Each number is 500 + 40 x the weight over its row's rms, rounded and kept within 0 to 999. Layers, rows and columns count from 0. Numbers have three digits each. The size before them is the row's rms in percent of the matrix's.

# layer 5 MLP down (transposed), 448x192, rms 0.105, rows 323-371, columns 0-95
100:491441532493561465482519478441565532481513495459507597520507558504531475492519485529498494422551513510499492532499486498491491511491545546502478491472469500409515464476462526504417419437498560513521497541524521422523479495530469468529461460552501489519561504511463495574499547565515468571
092:504518513492492585421601456506517474547508544462578539449458525524511479523564479501525507480421496488454498486463466535452524545456511556524485492503514436520512526469451503578458506456435547465514536555554488481498536522510472507526487602586428521483424443589538559559486519489500458418
099:502519434452542496584503487500476472528519535451460459526582526512486447587440497476480484499544518486489478514523546515470496513513442492566556465435490485494485597542472513547503498533400486535499476441454491550464441451493460580549519517494527505480580486545508531508487494495542469453
102:504523504488486449440554522493458463521501490513545512498571518517575495541463479476500517499542502488489547570460485481471425503532463445445500478514503449355517451569514526509503591536481508534526411485436516423420475495534532456573470494532493573541520510521443533552512502509480444456
102:520521472463562455488480506551543530441523516386503451455476471489453508519551528505498475516456493445528518531391509498472514486507527498443535515497534462480492495454472505485446481492477439548533486467494516480552492469494571465513532528434484453415478469520420463531528491532560521528
099:479467531466505472444480491497493527493509478509587462447545541434555442455442474514560523476459455475524520499487402493508486479408443514493427521483584463503534566475463441486517485494504457517466584555582473438520507500536536487483520468500540473507547478368484497508511529522497580502
095:502474493451497518479604501530483410510479508502489520465493465542474440503523492480586482468533518490449576628535460543506527482480478589519501568459414474596587519511517581505518513511487511508421544551507537513475530560604482568542531545476456552503451497526550454460532483504498541496
100:473492496473524496498523516498490504509537507510499438512459453464513450535490474540578421490488520485488486509576587476485533460443520458446539494467630466388542521477492514530507501475428469524485435530459457456522480464512485551524536511452491500473500497549534445498434470451525462548
104:507455514533497455506572515543486410483501474407479536479583463515479475524525490518462501503495537477557527463573517483466493509495475528538508549451482547538498474470450471551472401503489487584486513448541521519465560541654454492564543540541538517576454515509457511540478484517473470453
105:525467529519490523522552579487528525500497486459451521514463527472497489518530512509524540492417491544447493504547508573504513468476496611465460504390467519477512547484454589509490471503482468549461551471499468433468480538514498528482477563487544473508477516627516547532509530470429524479
093:486492475494484524521475529492523464460498485482470516542539544512532531538482438560480517458528502499552439526521458429515504529460553565492524479449481446462544512426516575541572565496467456545466453467479497434400538486511446488562542550523523476535542475512472485473535477583507488502
107:524525427563534510550501515507556461569509499446473495522506450483552570474534541505541444511463471475517504498505485560429520462529563470501523518516495536427530511480508493496427519590476518463545382490523469445422460548482523410474496538447532503496461493465480579500516490565474449397
100:531476444457483471517397522481440502485520546466541517480476428519554546450569465482498529552502463513442480453588508498475458470523514544542486488554528522355473463531484525476451491481518488545507478464525474403490507496471488470493527452523564486490521416506558489503477487510516550457
099:474533481539475545533488474551556503505459551524559511497520434531443520572520573452497545463559470544526525484471468426475494513473501541460491520485503531552502591536572427553465433537518493509518583434469519481494567464525529466457469457474460493448504483470494532534445509545469539558
108:476537498475480466507454419551446507493558511531534449512553498507493494461552505532457491470495600497515437493564547437518464464468472445477509475583433520545574503521492455587506535472520567536546423571486463470538466460495483528498455528509461532518507544502507529491481514482594534517
101:512506570526436531535598531452478513562483477544548471474509442473539484519506458567517512527560548476471601549497486591474533458525494501395475512515494530479481487510537433401510511503441489489504475485520525495479479465505530487503465473430487484401511537485514455499453524488549478503
096:512560545524547559496562513499524484553494531506488447486496552482530465515474524477476628483390484503494534522549481481471496539510431556441495452505480444472544550519447555494479481449556530489481554518543518534493464521444468526462558547540477490528563496491477503441536456510474469490
104:567511482580484550428542460550505439522458441474561445497473475519470481507512489562516549484495495487492444544488492423427514597524493468452504543426481454444488549458557521429505472543547469534545506515450486406509457498525484533550514506521457552584455480558487453526453522518491514555
104:507529547532474507583569520520519479514478443455502457499451509553421504527441476454481517454465520481602514493476501443481426538540493511474452518512554478659497495497499451559497462524509532547510520560503495517469516484537431532531483506524529539511481549550493454503537551608509558443
098:459497474502556468488432545536536528499561526414467434471512489528462431477537525533569439513477524528530458426437460503479543471485467427511500481555458556549439511570543582510417439607514467503492498423582508495526482501474521433472457473433496533546466495534517536446452508421504492497
097:481421519442547504511553500479439526535569464521510444475461512588559477504491466491477502483531538502516473447538523594507541481488507496516498521506483507515599398513538475495527442511460462500488442519524592512419495481597498503514478444474499493520510475482567555581544466485512489498
104:536494498460489507550392546479401447427534466514543487454527459539537507467488453502483554528511461476515564579521546485562495508520501506448497516466576508541485495528517472582542449525513456529514502480562567483384521501553486500527550440427499482528561532513462487496470456527548546558
099:546475437562479472512508510448512552546478432476521452493533512449522460501540499545486521440522483475539567485512490460489538458543495483497501501491562519398490531495513503451568553505518503458558472491590494459469597387597551443498435497401555478495493531498454475477546496492480434459
099:458523491447454527428509460540512538528483521452444533547534579536501470526514536546505514529538604514467441505489473470507490498521536511436506533468463496441481506522549494499440498514456544487479444527527487556581502553547517500545517549494489477500493508486425488491479498527555543475
103:527522545477504524533530438458520506477481449486612492550532528568453506451468442456528563457441570512516537549532502514476470466520453540513594430515534519602520503520507546460408471533484491482482551477535513413509476554574450528539497520515510500440455487567463472497518490541463503528
098:478493484557454506484580475485537459519448555483493482519528507511537481551443519507505514498469563462460474518534465402480452520560513451474540526601470519499521427446528504482443451522554552402498410487475472519475469501473504553519467506528482568494571484523486488505488469514554489444
101:508512521467540504556543450506477478530472487479475440530484571509391453546504503436522495435467510441517517528529456459521468504481511554518494506431510575530464562514556506427508526535427493491493507526508502556453447551481494571401551542505466460462508462488524473503501506556425550466
097:459508414490510508458360551469505532490503484492499531559452476490545555521563505486511514545485528560546530460510530512459477493520474552455506480417489508503486494500484453537518529546457518534473511444524443493501532494491499531394555466564519452564506439497522471501505415488484567410
095:431498490527551519470504460535527496407489484484437502501519446454501493501562539581472464430483533535542475442510497502450416399485478440520542461486429529537518562565475519510461511567446453532439542499587462416541572462465512564437512445536508438516459472516484479484547469486451463480
096:457479487553517502469531391541463465489518487459528546489478436475465487466501529502486533480568536400533531534560534482562578502501418484506489542474486570359466486510540541535519499504556450500483483470517490496516513456518479449490520538485581491409448545478490466553479457442512539464
096:470525499433477510497578495483540476553492502453452532515452550527483522477475473487506532502512535524494530453469508616526515397522539404513517521471502525596563491522485481434513534566472493508493524566455502487519506463487498469473463457435443511537525501535583548471440523486456442414
103:613464505472538566453534452532522487523542484536496483541460512555433535526559424486499496534474517536430512605565512560498500488499454503509454577524490490546440530457422440536468488528491457468475444522551517486577465481513491476553449450529515549529517543457481535503512483526533553483
103:552503469475455546471529565446508513484446490441515472478518443458458457507582457485472542473479542497496480481486493530493521532488526574474525511515468481570538518564463490413454551447464531479560571532525512525547459530474571543500459529510593566477568465525462512479464494512476513445
102:518512547444519456439463468475534511568522511480534564481503551503487497459502494529510523529521568520503523535450464476533463464492460504441551523540502507565544456517425527449498574517486471484484558504507515475463491492534510530503565566425496426533518420522472500439433558520433557458
102:478468468512501471538460479517479482552582495532486525524434487504508454450464518442465527570450571513459511537444465551613424480533515554509501496523505492327485530506526496471488528524527455423487464513531477530534473554464496522516508524454524479501414501489537547523521472470554482483
097:517510495482503552489438479461413519540457545426562506439465524520476443434475494509477502452545526560506464528500556415517489571503483558534516540529533529498512468561568541485491510541490522560451495473470504516537501504564473489526490522453484512514482483496532565518514440558497492481
094:437547468601539468489439527530541510429547524512482454459499505552453481476511494494459469447513486538529462482520534502584547489486435529506498564499470528493509532504504530512443434499556507478457519484523483513436551485522500399490521552502595415580476522500500572473455509492463545430
100:542444433463478519487477511481546525576528520494488557518552569518486499481522524457513493513529535500521572466506486515533490481477514558537559494479494491582481456529508505561500498463529557476592469465566542505441414518469452485513488452543389511528542555483495471493443430455445524510
100:538488457490454546475505439555509545496433497464468580519520546477477462460512514525481510515523494478538467518461487547559491497415457501481491520537562524548546478511437527504484474516420561465515474429552506533487432514502506538461493580523497469538492532522503431522544573469476497548
102:529471533569454531480464379535504496468521428509448538490515559521550487477435480539449536446496547534507489510495510534561556472483485526509453549485486495572527464497451545472531514601499506417573447543495402489491464470491461498509529611425573460499533534529535475493515444515581496527
107:533527575495501535519562494490502505563503591522570536416536555533495569501488525502502478562574531480506523478517489550470488406471487453466541511507514513450405557585486529492437494468447497488532487469479504501512526525467499475445462442515490508488407542469560557514498521527478504562
103:486525497516500475457499431513411512470550430489536458539469451428475586581569494484493524522442555539414494494462513466548515453449498533469539473478537532515432546551524510574471408487471498510512513448500449520572523447510486492473511472498507450472550559539450550503534484545533494468
093:499481556533452485443593434420472549439510480512546557510482467452534466458514501551466441566509490486453530526485445534440511541525531463548502440559560444510501516454556527480453528484464466430496531516439533485526447461548513504473455479492585497474514532453487446479553502539433500460
099:421522506548463557488474477483449497460563509486528471517462520518396491465552520502507528504418553556527503528512592468556528471512515439512428447522585457463495479506449467519470501517527517442481486558563508534453480506542452467499521470531471587569577472542485539503475501574470510509
095:478467508510462510487546473495499538441555556536461401547562564525445435532473448482525563510509438481443531478463505509565531464447472543475518506409438439553522513496520487507488517502539480482443465586493452505534529476543563513447528411487503453523505508499591528493501479522463562544
098:531567430569507484538420501474528423512456497535545469516491574517515505494466471478533499508513457537503537431491524538424473534466458486550477510435466557439537518521542584437435513590446464566454506483516475573511454477566505501569489466429526506577499488489490455504482553498514520517
100:489469413532501466509544517519460455552464424555500457563508487560470468533528522541487622519556492514449503485509506543490519520548567505449522495525509475514533494522524495473468472503427522427426452448468461534513512531501511505527536535513530470502482544513515507515484476494496554451
094:420535553568519480540559492516529560530549487503490478489482517503493525466420487473508563503478443443507502564528515471549499513509467524517517610493505559520532512501456443414455435515547474528485506498551538496509431555499569469508495467486542466450543455497559506513451518541494469545
103:467580488526455478549474550522481471537521477460485483497480477435489495519525510518499486545439521447513504463476503440478465484477552523532428518514506487322526504512527579456535466490557591488509434523483475488462464470480499475509477462467523514488487540554493555435507516504536341497
# layer 5 MLP gate, 448x192, rms 0.117, rows 324-371, columns 0-95
093:512523469527474531486442430497530499544504530514441459489570495524435446528486491424462504521507533483475475461425518483507518466450511482527469518527526513495569509563479550486444526553506531531552487531498492562508484525487456547486476490629520424513489502484495458550407568531484504486
097:507565501518472501541507425484622508429529460513485489501533488595529498567500508479443512498535508517475458540487529516517575475463464486514459496467513521513513459541463512506499474506480543487490595472450535426466550412471465476577545441548508532478495491413503498521507576580445504434
098:456611531494460501524514484529433496520521512517540507529514474530510450443426495469489452523455480497465463537484455485502523434470570543543533521534478529499493514437450482534447491532514548417546500541486484501422533413448503572496525498528547539511512479436380481541454511467508504556
104:492483385510510526570519428507496504523503475552579346502508522493470581496493551493477503534575517529501508475497463484527431508484443454571528485502583546473493442571534509529446518579551516428539511542542497530534548502426510488523518466535513557499462515449507546499466451465487559417
103:518488484510480551511497483527523509477473581453485500429434409606482489524434513476436539427450567427518514533417478477548468512563514547406515500486499514497457509460491494499470534531574464442450441471513427460529465572517483556504553517574511465452506445521530513585523542535548472468
094:459469508490537467462533453532461500530509512527455506442471535529549548513543515479542521430510507514453569536563469495521508519463514469498506525473551464490545413468525450479591537406530426526542586465567553516586541471412476475534529496480564488465500524435542462514532484498415542528
102:507410506438479551467515507550474533471561466549437493484494505431489488477465415544482526424536559503550520510571505489529477495461526529509553441503529495513440585430490470491489481501557474462499425421465451465515517511510466462575542432499493491468526611567544584464531510417570553428
104:513528477514488531428531477598530554455515536538442477473589513455495463500478580443480493473503545567514468460561463541537444504467492491529517540519484484549402540554523507564484460468505500433509475497533497446497482479491479541544554517516524473515537579515564537534524544480529499474
100:491529497510510529510542490579506455546561487491546530457587487535538453498447510555425469473515529453542515494547557591572484455492518554524490550497515484502497575488489454530483546460468520484506459519417508535472519474450471476525526474478531477507452506487590550453574531502458490463
092:551553569454528542469481425412534506483512481585487462453486528435450507454488506471520466517454548477521584488443552451519507491586476474554522533516501512500443496547482529486439421482434518493513468484470467522485510517474545487404559526471459549448446481497551483517504530473501468523
107:483513522461521451473516486517502535450464452431514505507458551442447452446493444532516520507488553514582469456545530538550492426450476540532427507441530477499475492548510478451531546498505505503467515547474515460570530516470470531425465488526544520459518532535533479444519559427419491505
103:502528480511469471409515515503465451497527443520514491539470418495489512541463481563477526472473435486590505488513500475458465506470462543602561492474514508505451479582467475482495513441527581520487494556557491484522423556483516452561515486457577519482480550514524536525474484503533575510
098:494552530514484434500512518492403511489462517495490457512541410458442492435566450510554519490535490536570496486522521517526481550454477536512539471465539537522512550414430481538487515491472514549568520470535488505436528563506509464425498491461456492428542534498530440453492471529461559415
107:491483406444567538483571542554532488462542472550482534448541529480478562487497451493479523461512418518508503513523522515490519565495471547479515571482513554518470608533524464416422451512432476491522498489495475489465428504455459474511499518540525559464495465454503576470493550548479528474
102:512404470482509470528540513526482594532536531519479492465413497467398546528506508442501535523562429462487481537540475552465521445555423499528527520533575471576434477490532454477521555499483465523456517473508462453487511470477434500475530520495519559471491435562469459471440510490529504500
100:430451553519542482543542547448441515499476526565569528444490445510571544495479532477542489497476482486525489525538481504524574480493506522509526494518442519540479439558428542438523471466473433480502509477504495487455511478528447500535461472489450464506554516427482556489506557512486508441
103:509510436501528541464532544456521540570494529456535489487451572461520415484484465520520466458477525422468502485608457491494503510489506492524561531559510485471477523537509523450412556427462576541465519549511562508504419506551471482469560549499531541417566545504525439521447513549534517514
105:438547531497508521512523481497445417529530466443542469504487450414578466478473501482527509518510451424533530500432480547523500520478454510512436548495557511491442490495492487436447543477506511424464430514488552486448524577538448548468359460484568545412473560523563517529473481541551532501
094:429470473452466455459505449498399539547505541525490478541519508503454510547548511504529449496544462547509451581520457465450548459503470581492539601546542525515553569404423497495458510434565484533528475489568530511505503543544529506535503481479498454463493462430579526578496530471502520487
100:494449505432488517569487511507482568584521493518436545543495568505505593545523484506499453471486560484497430475540534528486483414497468545507554530480487515474448435498481552466497518457544516429509458496454519535478547538465503491487486503581468526463498416516476530446529530543512509534
102:464492495485464480564516404539520488505509514563498457501497483537450482494453491430547530431406521530518575505538518517554537533526495541453540460503503510487463580471537500481489544475533502525479492454472537560469493559530581446543568486504518439520406478463520517473513519443581504478
100:487533511485507472514476533496452563561548553512487469610504469565472571464440522510479515514472511526501471524474436544465499442597533492451420569594533526493498494527416443470496454478520468492505540444462531531539479485441514418493557469473522535567447441459503450530533517547566537509
102:542474495540482588537502539470466511459493496438582484471420476530525499462539457436442525489442439483479461399503490492551535531477493489495471476469579477531468534494551478500551556461502492565485415509530507517506495429449520591575528462516537493499487538477503477487493484491528480466
101:527461447476454456469423503519501467507496520523483497566501531484469485540466485580548575456553518500550517457516485569533497535475506564454496442505469512543573524490544462522456446433570474411460482530548496539461493493520490452496460493513566475488531482439473531496459536541450513496
101:485501481390519524543517456531496450530465443513554472505533522533494525540538454568581500465444405449526535459489526533488592494412417501501499465493475522491442542497512446549500536468520478447465548468527478533441480454501491507391460512545598553526527542525594476511472486540466497507
096:507456542489538541546538451555454570531462555469474522550478510525550447463513490465546519518453516486511450449412572455445447461517572453496475554531491558465471491506505476485554497520482473550551524500455583492552491434516502500509522524473523539494513497496504450498529496440534525433
105:477498443458580518455542593543476517487437466493488489515497462544491502493535543509522466480529571476572551563464489548429473546515499591590487481544571535515513556499436529475507518514470468485552455510544559470472514582466488494482533555496565467517429486468588547475576466462525481486
094:509522443473544426531490545574422567526451519469540442492520511467444501403507511576476466539510514504528529474476499540492523520496526516489448492468551563495489509461462529476482523534530537516498566581508456508465564499476468574437524535473457545521466526493472518470478516462595527458
096:506552463493540571506536552565571547457509444490508453496483516442471463460498459514395574516468488525479503485496489525414457573596488510504490450449485481500534511550568499418472515506510534529569465443454510501566524507468483496480551472558472428573491429462497497599551497521525442487
092:562500465540477568536501434478502587510484538516530489421539519588605503479496539505499446478467508457542522465452472513495438513534569496495444517560510492488480436438547526472478567508475437523535472481534518434473537525490500465509562568434555480494493511495493519525455475469495472568
101:448498514561453395531540494543456480498419466513485467501528474497505506490463394429481454486468527471496447470486460462519535498469470605520457447490454418473509546446448458527504447497507527480548533508478523466495527592494431499430539452485485479498485491396494520556487501496471507479
097:438561511430560538480484417545460485469459525564485515536506488537491527460424439514532452469528487485472544425494418568521531444528476489499533472524484506556546494565518494542473459481497479453456551500545527493516505450487503452472428543528541507469455477489513491445458534520493494484
103:472391566480493416507478478444520484563522489533433535472449541498530450498464482519538477448542550543551452460531445491512497483470537514524506519561476497533411547495531509488481472441506603482447514508483418536536533482469554486547498614565510491468517497534472542479529578424542483520
106:513555509514559458499509467515491554555490547563469497515428483486460606490528565517469574471456455490540474483537552549469541503537502467538515537497496488483530506512457443472513495414488436510572488405487540561508548519519532495510569564593455466513443463505500464431506481502574508499
099:508445499482511560499506437517497469549453576487413520529470531467528530532520524523466407511471482516514552483544494543493536534474509561505470440544531479455483505455492501546495569462464531527504499450437512472483472507459561443536498511469504492458583492543508519454473539469443519551
091:548460482465520584469503467542527562522493572466536480518435548502547460513501484520541524493454442475510540508453520481513574438513565502519516438482508484534452479492460518503461513451429512465497494509470518513548486504542487584420457479496469581475515520421522464481504504500582446501
096:403459430529493572576469497504457515586457515481566561456531552487531523474476447525512462520523460513466467588495495509514509566533525500486483429459470569528532588527525464512518525544501506508488570528450489458516545563472555443492451541584478575466449526393505478456511529568499503560
095:483482505457459531476470454452529435544492516462457561481529534562557465541541457494491498520392473420495472496528533513504488455398467496529518524461507456528479468506435474521464526491464457491524504532460518550485425593544559496498522548473454498460486396433565481459511517503491440484
097:487522508498429426493509509504459449514480451511536461509507565464482524483454570480509533533482501487500424488459455470473561441543526449620518546505485547529511478530515520489510500502478379480445427510523560482536458501511456431531485424487521504536537559394523501550437528489417428556
103:519488483542508481501554462533554529475512486411513417490436524498535524454523401511452440487446493548553488579513503473494521486477501468511584489489520511471454486490532518511514532538503490536456497477439583562462552457536449548515559553490490441481503521450486605534479522484510461468
105:414510446517538508561521468554481560497493550479501532497533526580463494484456440484518427515490553510510483500477463530521444443417546522507487478529577444450449508453414583435446458515560515534407511535471557463472539521467508542544526547566521564473496558458503516505463503519510569561
095:523540417495518546464537455536482532525458513524582485510514500415479457564503512478511471567507505467526579481481435468358536492468537546540532491486463506507498434480445555469478504520466531473563480512537510549505527435435494628440510479531484544474474493410493474543506486526507508470
098:432503528499597453516480455502463548549552491563424447529513576462553482446440551566460461500448407460496531475591488451468462527532513554555441541424480477502490445530508465485477465507485482506508483508510527477465480454521511492534552429520487475483563503484538462444458543460532540453
102:505542523504533550540534480448432502519496475510461463430515498492519504481501576505449604409442497457476407498504471471492514490498496480535503588548460451527535499545485542524525482501492501473520490519494497461532441459456535505574515514523484467513489517490537554498485541514516484525
095:510492513422427504475462510509535576481532440513464506558503539550550515518475535539451510500535492444460499611552489456561549588423499490478479548476483444493523497492478445565433484508521549454531532472591449494507540449508496485526513531514501499529505524480501461521527536398459529517
098:519471528426501509493539484427498532544495512544434522476452568463494487481451505500440466441479558571525507526535453455502488520477537470486499473520516444537440528469498502467490572422532510526524485515505516506492470470480542528451478460498541438400563491536502459580505507500471476488
099:561479552494511506490525497546556471526515564526518508580527586467415479528464532481469584538443446527487515515489510589513512474516567527569500500499498509523446546529440458555515566475504530434501564522513570537500481515478483480415422496461446520482547554497546440518531589474625518536
105:506506477536572514547522413512481469417491538569517506511501461476462544490453474525572475480474488430538422529521436481522522462480446457508520545456508507499537562445507491464464502413445456441467524558451541520520555521498495446507516496540535499444461512438511441440542574486550438499
# layer 5 MLP up, 448x192, rms 0.109, rows 324-371, columns 0-95
093:567448412556512479538557411528537493480449461535550443511559469484427530523492485521534533484492554538606540504490476557537531506568450539483553510500464519469493501476548419462532494502567450396513481521567511501498563434498548485430498539477512472553494486549577502488603507513501539484
101:462495470480514495511600486583498514462554497474547530438470495435498504498520489518438399515491485510536534442469477543533561504467440390444486467499495496485581485476488578452485472595457525517537403530476572510438496536534443511489534482503524490483530442450507526531428471483497511532
104:527550458480476472453562481541536516484538519480444508476486416463550559501540501495464493552566463488493511508592450521548562439601480554483438518502556451464530528438446474535514472522497520461516483436545483550370487507493517477529489588529567539483469446512520502499474433432536532454
102:535522575515516485523480515476491506488474533550541536439436386518468559440463429509478478576442471498410478488479498516521504507498463546458493516513494568492566495461513508447455419419460538509481487483516521538464517476515513495492522542545572503524465516489517470505476455522538433481
099:508506482588538540424485521407491516533448555478443495574509478482466517487478604497542504499519462501435578518511449530458579547567590483440481529502529456504503452495497524525466480559521496398491421553527485484483458525610561489525540483469478485481528489449532531484538497469516517500
093:484490480553519462590539508480486539542515540542522475505505494385483549570552476470547510466547553575530539453495440495565533538512516541407492478596515529517558505551522517462506462525490523512477500472453532502521456587478514440447497456456465522492453426457453479516437471572482540494
099:508475559437417554473461601498461539540469502460576518492480557531604517473484486501473574523550513465463450480551508480511445537469487466525515470445566544438485527474539538449517493495566491450510514473490472506534446469488452553446509470425459511482486504476499560422436442524495467392
104:540508475469469516420462417538507585568499426510465434485530492558491508516468501524541448479522495458482464547435551421523556543470504538497474597548453462523513511540455422479480429495527467433515488468577480524513470496518510482529488450514571462512406434530484545520539440501522514607
104:467484573476470513479486409494499486487513594575478450523423505499469548483517462517439491474487508555498520438487521448512513430484442445444547522548507482484515465583490438534440466474520524463486460519513478534536585495567568526546560521493521487442445453441522467513454498487451531441
092:450493570449484496390507468485551507531513554493573472554464509433550596451494501486521584537538480464493517554538527455557465448481546511493498472476518513466463503600523549499465490532439516552433470496488475530569448533533519469489476528462528522444500485476523525467478458473493497499
106:504541486517503450533505526521537431453492470411499438467476529490474523486563473612551554479593500541548516513535493483536528482498522447538477502477533534492503526385544531487450534457534477479459424524466529492544505527562546537519570518534492448499400423492458581519530489559531488507
102:488493457493396470495497528562485503449533546507488536582482462502466474481520513455546558496475479398534528495464521492520500443498531550495428530495478551471484484520534434596537466486478549507525529538495519529524570491555518475513482477502506452460543508480570488530537529588444500495
096:461516515496442499475498533493579479592507550449466505464519481501472421475494556562455493471497487495512503479494497488449380479552472517448498505444545515467527511471509542508467576489516503465474506528465563520606531531487555550509515539451474475482548484491469476451491522462502507526
108:473506477487436512507507555491501502499440595483548431467544513517469510457530583489444448517412591468498521544514542532457514489503503395517528511542500544525474539540518457532559563473542452546486555518454420485473572548587551489482547473474537539500513503466464518490487479535444467535
105:542552473558530483494557473512490521445406491435497432503471431497474520581434535443549517470466474575458424540447506532501518541532488468579546461478482558510400555446498460498436534501518468417551493505403508493484529492442458475496478490490543502450525461482523461493461523522456477488
094:435531519563493407488498511480446493584520436463474577444440554420525462513553538533515522451559447547492414506517520477567445448458551440506470497467437562526480483537531484508511503553467518490478474503490486514446528502534479470550461566457429473461514460484430519502547489474490556532
105:457438496552462578532525513553502527535365495508472546499509542497515417606573507484519484521558531444508477511491458459438442545498490546490530496482568551451462423548528476474552531514548528503433553565555467473487475447489476557468497476455544533440469494498475477508469476483522479511
102:508423510457504553509506517517541487474435540507539519552450513493548530472439418513520471489531520556487484486444517501455579485554447497483488505509501534539459525517637509475412510454466495473481542508536504549521463454501465475566485549492493457448551566521524502466516554543431444521
100:497523525486477516437458570485493436495588536527461502577428509470529483539473539553467506481456516549457452477536521519497507583475419490497434470496471532496461525494514420439547516543545502463457538516498548480472437505519527445521476544499506519505579459551517504424485558512482515497
095:473545364490485473564498469485530556545519507484484450586503568499455483548564486485516498498466483464535445492511489563459541524541493463551484463496488547545465499517475470497510505526512486515540619506544543507555532476473531482500543458459491558490429499395494539492466423489552536487
105:487510519441521502519461521531507438527523530545527528406539497533497573453555506455481448501504457508499517455581543534559544515490597514524469521396427534461502488490473397472480488457489411471519555566438523468490590515522544568492524462498506572486577514482524465422545511497507541545
099:501561480494482420503471579447464476516527500447455511527475499497500467545523514471516412510462496546479474429465439542524502536469484461429509549520504480506450611475509455479484516377502508541562495522463506503525515488451547508488508494509508484527459502524465474470512537552560540503
100:450446473477461533463481584488470525464514563493518569510469528442563432460464488465513496544515491528459511509541414449432496568505500488530524514497513474460490457478424464484442454540561505504580441479535529523472591560494549450444535570488523547493537407427509464468506462419506448504
104:592543508483514532482536465543562424480500571511513478510484503478456540510416504534511494490506495523561488490511533580439483399554477538553481519548464520481516488462563563555483463477443500467471497435463472587497492473507497527486501485495494520461480499511523492472437496500522484487
094:459430541477490501484488577476541518476481410452550439576497487454560527584461531534502546494494608536563502508498488515476526451529524532514508534518540503516455448500537446461536516478532496501527503513522513429523527525438472514452499461403454491492496441498460531499527504497508448533
101:544506493466531473465476470500576542498506504550487417528490400509448418516479499500574410516532507520519508454456454448572444497495580474553455565512505524491473447508517558489467613479544504565606541484494499532559501548502486512497431475493489460524520506554518508478483486451535496516
099:442529449462523503458484538463491517473468485490479523485477538469451485485555515546510524540514484452548505523515449500492511497495495550476526528500504556470565563501579498498527512503593496456534499519514542603548523573496478442524440587449526500507464493481534495521519489533478621590
094:441534531504562490471444520470474474476486496528442517488504464445419487458524572541531533430583577445499480534542513521550553557488452509472479453429511477549548540535460524532514529539507469521530504515497468535562445502502528497514533452506474577534473484513541558423491413445505497455
095:457505497428461473432520502542502559499497507518461445528494560502571537534490515525531480505554463575468510470466501504476570454483444491508525503572508476450511431520476457526441416495469513524534489484524468488448510502464521474557454526547574540476500482532511492500367447549559511533
098:552552540506500554476417459456474504569524528487441498515550528480515414493425518445555503519513528522438516529507561502495483425565478432504511501462466539562463579501513492440470535471527489538505538516546551596444528477539481500561539484467453478440494476507516474425446466442554486519
103:502443508494478593491489556437526519562466472488507466523497562475524494515530492553566556496534487498485507503494599493530521600543391463529480534576446548499481562521515523526484564504479524494481436451488435571443546439505502537516489455525462515515544498461516503553516472506494432490
101:525473543428500563495481562526594495561489471519457498463496455535479495453538462476440589595512508548541504467423501548475491505461558555464414532507513466533536561474523485547522510520460519588491494496401517476549548521509464510468535485407496513451478516564504526550441499463464431463
102:488510456474439512571522535477575575533490524460468559523509459525545478525580528526482459492447518553474501337465461488487496432561536524510518520518470464472496449411527539526487520513527449517497533438468523493450497475481541535489502555529503449518518552566484505523553528462501544508
102:519534537499527592420490492540489466512475492493486469552497473424528547524475491516507493477509587461493505458514434468483468475509480452458433534495444487522504390514499510465528489499404505504515508461486568488485438573532564467507485517553407522548443499480510508500494487471531567466
097:492498502468508459519505463471516463517495589503496521542463499504526432425546515541526501443497552507496504479500450468415496547570540477452470506564559585459523527549483442503484488474434486513523493494474412540566579460567536465542510485452477442494502446510540430483510484511471533480
092:561509475481534498428483521516530473498505471460614490500471514524535541465544492394487489551480495477501557526471572534533556503531540482473542467509493539523494530462464514515493507502580537517476503518503483491521579548581489507415463507504470532462505528498562514495492457483486451490
101:550469505478464529533495554479507539555452553494497488478458531514495541536468415448544474514456468478494502447524464567535499526523518531511516416445533501549522496393448425573523503485497437479486502453527496548544561494508477469479442494546487492458479469550520479499477541469462511532
098:500497486538481547486521542495485442581495591494502452478582508564569482471555530477468541467543551450478520506454486540496516468410551466491580467445576539503469495485519484440492584561497532433469524499488523458512453531543548556522540495478511517433479537513508459559527523481470482477
103:518507473495492494542549551471520492510450521507546652592503454537490540486509449506501401574494502491520514429500508492591520517521478474489429478508550521434606518435483467532497504530480532551399524574583571559490489496472517496393469545509493511558485518484545552470459483469508498463
107:495483496499473563450511509475579530516481515519515515509532523551538502501431482506453601500429619492532495495478543480498484563440523432499521569547476520521512535411553504516494525518585488467501451518543588487507515536473543574552548507565453542498485479536505493553474527472555456455
103:531491461467453527543531469464522481507468551485540475470533507495499622533475494467558473507508468486533518524488574467493431508422485488567602499552454490507481499549554485448481447540419519534537512519563473436502541510613514432570536534511504564487449548518464481483518432527539464519
091:457476519606447514534523548492502527510507528442517549467554430499576496484544500494467534474535518501461492506526407553466528495462476449519520534548505413456474473461491481567519475499507526449535489525579565471483496472392505512436450523484533486517469549521475529486503435521491545455
103:487532437505494539460470469410468507521527528361491471455492520493514490541495531645512550523491518469454521459447502539430518487474508521408496503454460479531460516471573492466479508524494550496476515459588472504500501480486486499513475492518479486522506471415489491489532468511500471454
095:454459526484521475571482532518512487489487500446496495540510446520418438442418487527555411518501501535555497557510550564564447569491373511449484463472460483509481471487486447479468526514485503458487542462548502492485544489516527435506475503443487426557490533514498483463466506501531545454
097:493527555469535457486493531458529540509480523574465501400507519474506493518477498444423465496497498546550536568572428477458502463496483509480532507499454519466443459412547553513469476530512506503538504502616475526494494454555529579570397460484492481525483445478444486555520446510477497480
099:480495466476483512526476510459526436474542513531494570555487489537489506466519505532495492475492449564471448436474523508461589524513464500558439451549513529518497539501451464537493451493400458490451444467549439516492516510490573435506500590548467421418531397465419542474501463469548411474
093:519472515533513497455513481529473444464529488532533486504582507519552574454392464563485467506511555489507581590493545497537537450414511523493587501458476455504512549531510518552459496457516466503520532501463600497499596525442540495468472494480467485479498426432506489548508462481480474469
105:525474516485474481398496493511500492496468497435478504461440486479486549524490551583513456430492512548520392530497494469485458525521527469540519555538504502472555489518488524466506475468469517520528482488491560546516455542501483494502431490588494394550473495497517497516489441424573485442